config = dict(
    num_key_value_heads=3,
    vocab_size=8192,
    norm='layernorm',
    norm_place='pre',
    init='normal',
    warmup_steps=117,
    batch_tokens=65536,
)
Each number is 128 + 24 x the weight over its row's rms, rounded and kept within 0 to 255. Layers, rows and columns count from 0. Numbers have three digits each. The size before them is the row's rms in percent of the matrix's.

# layer 7 MLP down, 96x768, rms 0.312, rows 49-95, columns 512-575
108:103117151128134111117110173134092163091115095139170132166175151110116106141156118148154096126123152100114124115141117104116138113123154111137102130088126099129108088119106122151147131104132137
102:126125068123109107140147098110107136128145094101124113117111086170159158151131112165148099151107167095130115133107096180127122149104100106111088125160125137169141138124106112101145129106152118
104:164115051120131138108130072152107145116143137134143157144171098096098123148091127078134174135130125100155174134163140141118126155129186134118125149116153156147124134152142138145135169137146127
092:113143136122134150141142129100150106139095129093132131164112146127161142154139133166135124111136104130130138124149119129109110096150138177153135160098154120125119143135122105140122092109073129
101:125137132134113152150122135154137136112124150135133126126138103098094119134163152138122116110124155097142096136152093126132124070130125149158192132156120113113130127150145102137100126109166123
092:124116103140164116117125095131122119123119082129148112113110109097106082165095118079118114139103106130080093121102132155119093112103112146105100149129133147101119135130157150132106118134083105
098:119133106134119099131130120145124160093138091139122133172144115104085139098134116135098138123064123164096152205107151117130113116111120104141137103088104099145116126105171110135127142137137125
097:123138097113173158120138136156181141136122162130094113123119129172176147141135094076065130124110104118096121119085121102159102125140115121147091167121146132130139155121118163169079163123133137
091:139125105108119120127098162129151146115151127127152108113140153122159104145164127111126129137123113078140123115099130131122094104114126093123149137163120113137122114120104109101097125145142146
101:146138125110136118130126164112113114130137081138128142139133142136167145143115099119082131137155092125112114159096131129146120131092125109170144106103153177142132098133103103151138119080122135
093:098123110115142162144135136111148145092138091124107124132170107139141152140134089090147142111146155135137139147116120156111135119129073073135118120075113145140085148131136116147182118096098116
100:154112142114144142115146134123118135115078137155128125134137085140168124115097139108117131121065083122125120109124145102095150109116125068118090122125108129114127114166131155176130114134102114
104:122094100109137139121140191130110161106144122141165141110143076134086085104130134160146108104151123165096128103114134123142106132134152109162116111066117129134139099121121131162140127135112132
098:090116137119112175108140119128147085131164141148140115102176158105154131123106098147148128129084075108100135095115110178164177156106129137114129114143126120123111156147139152122132185152144089
099:093122112146172089142111124102151124114129122139119135099134138158139103146159151196080091140182144099151171143133138122122141072128107125106148129137146118119137084105141082117109074111109122
101:131133154122119122117136140154102120152107114103157119126085187105128169136114112135113127092128162158088117153129124107113103144113142118122116152127110145100092111142178084133100162166130117
101:142120082137135146142150103129182118170129179101104150146161142111137113090118171115119168122159125135114122128124124136133147174133109103117116156134127119102113120161098116113131163151120137
108:126103149126114120107099124119126161169076150144137092135167106177149135130143149084139129138173107170184118124107122142111120102132111136096161121165117161116104129100117159115132103125123072
106:124148138119170126109133136109150140121135098117114136124111107092178133119125071090106110132116144081200128127116119118125148135128090126121186129109131104083128136089133094130135120145074112
099:147140138142135101144155166141172106159125108113169138162168175117145049109142144119123191151098153165115123102116123108138154140148123111132117131153101112095126098143125149132075119156125132
097:101112145142134149167142139124129125135107128141195130125114094161108159147126076173112130125146158162145141150128139203076150097121148125093145164187141142132102139113149108093144117124168143
093:145136179155117095129125118131126117146164144144116149127086152113092148152064147143108141134116102148150138111137091155146131147128095136145151132143149157110128140115167180122102108141174121
100:099144106118114138137133153136175146155139153139133154106083115112106079166167114104101152126124100092116094144139129164119139125146119121105135151161155197120128143164129133093160098115151125
097:142107119115184203131156093111128136145151177148133158173081151115129107149134068074111126109142128076145141178117131081163127071139139114126138113104109129137109078109126076169107110145105122
098:147172112148135130118135108156126111139146142156141119171152130138083107119147116122189130122094117160089105084115134139122099112143118143116153100116103128097131139112142152143125115135156134
097:122128171143134144154159148145128127161170117050142146155159153138139144116155103142149163097110145139099138085153153096134123157134106077136162153126139088099143128139100129106089157127186102
100:108113194114145134114101099116129140117114082114073140131141147103111097157133094054133102152103144177142101122081147112152120160122085107117136143126087150129181105154121141133171116100142152
096:150147134161152149130132146142103135125152161151122134133147119145120166160141161149153112100129137065157132128093148173113125113124151140129128129137171179140116127108135127169131111138103144
104:078127127124134154148107156120101117121121144119207113154098142138141164127135131095060152141086147135097111095116106157120128120140150115141119108189133132128088142079112120124129149134145101
096:161143121108171118134142174137095159131108110124146142129095116098090096136115125158131101166158140147149114132140106099105114184116117136139105127093145122086112117111179140093127104132162151
098:139139161099146143126115122136146128134150092144180141082156140120128135143127099119144174159145107054110126138130126107174159132108124167127164117106118111127137104107136151094128136111184092
106:127131127113141142140109150153110146089159105152107167181104146095177091143158100115147152121135147093133186142131102162106156154149101140098118145129114132080098124110134119165063057160138118
100:136155088101133080132170143126135115104169103169153148096126123152129135128104130130112128137108090145103113136147133072133114123099153130138098149082113087133112150156131080163146150120137151
098:145154173109109100147145132111132140097126122155166119132150066121132158163145163134128133112146126077128114164101152121157153132125130160123143116101155112133151122158119074105063144129157133
097:132134101146171116119136145135142107155130150106159120120157109122109133092106130086150137173087137164070124138131133089146126078112137104101129125125130097143106115128153112137158117116127116
098:140120086128145137134140115127132146092086180110127100106099109145086134124144203146181120124165110141119160147102117143129134095145120126089123146153165108151139143104110136134100129131083123
105:133146119121181149138113123129108119143157161128102131160146097110108109111116102116095081136098151146110106121151114148130104145114157123127129135092155149111134151163154141129120121135115144
098:120121119104123139152097107148158116162119135160103139105069170136191106116068154212121173141160097187117149130109102108149105144101137119116127136123098097179175129148123146140180149117152147
097:103093150122128171108098149144135094134130137108168096112143149145069134158101150123119124110177145101108117114108119132129148138146115101096123128142103130137102123122080157158153169138111123
093:111136162118117185122092182152162112123109110114088097151123160140182177106102100146129117138095135137144121144079141124137098168112152135142072108140123150143153099171166129141159172129090125
101:125117120135146196117154171122131132192142109148108120127078110129095100140124108095118126113112082070148141111136146091096107149150173096107112124143159110142111118100084171152123150100112117
099:147137083110128140127136135141102143116171174140166125154173128092141132190136122110118150141103108118135114094132139162113142140131117147126115108119104086124158140126167128149110119122133131
096:129094172156151165112126138135125143142122125133090153099127154156087094149106087162143089092119120130153123118152128105127118115128167097133138139107160138113107139158152115106128121133105031
096:118144149143109098139165125109106134122145141124118124138116129166162179111154182117069113110132144143130120141135141074152139105116116119110140130087096096137154113105133152146146170088129121
095:103121136130158100134108135149077123098092174095109128114102164139153109101118120111132155142121078106109122151119138130161140117114154125147147133099097143117101148124098132120148148124129096
104:155135087125083150100124154135099119094095095141122125150141106141079056100179161137164135160111111119134129139138116108091086125167120122154106139086128138100102132151137091126148190143090131
105:102099114108131076096159173111106140118133099122078128078144117113124143112151128105158113129161121139126123119190123154107138111133135178138141132134111170110121149118127105106124107143132117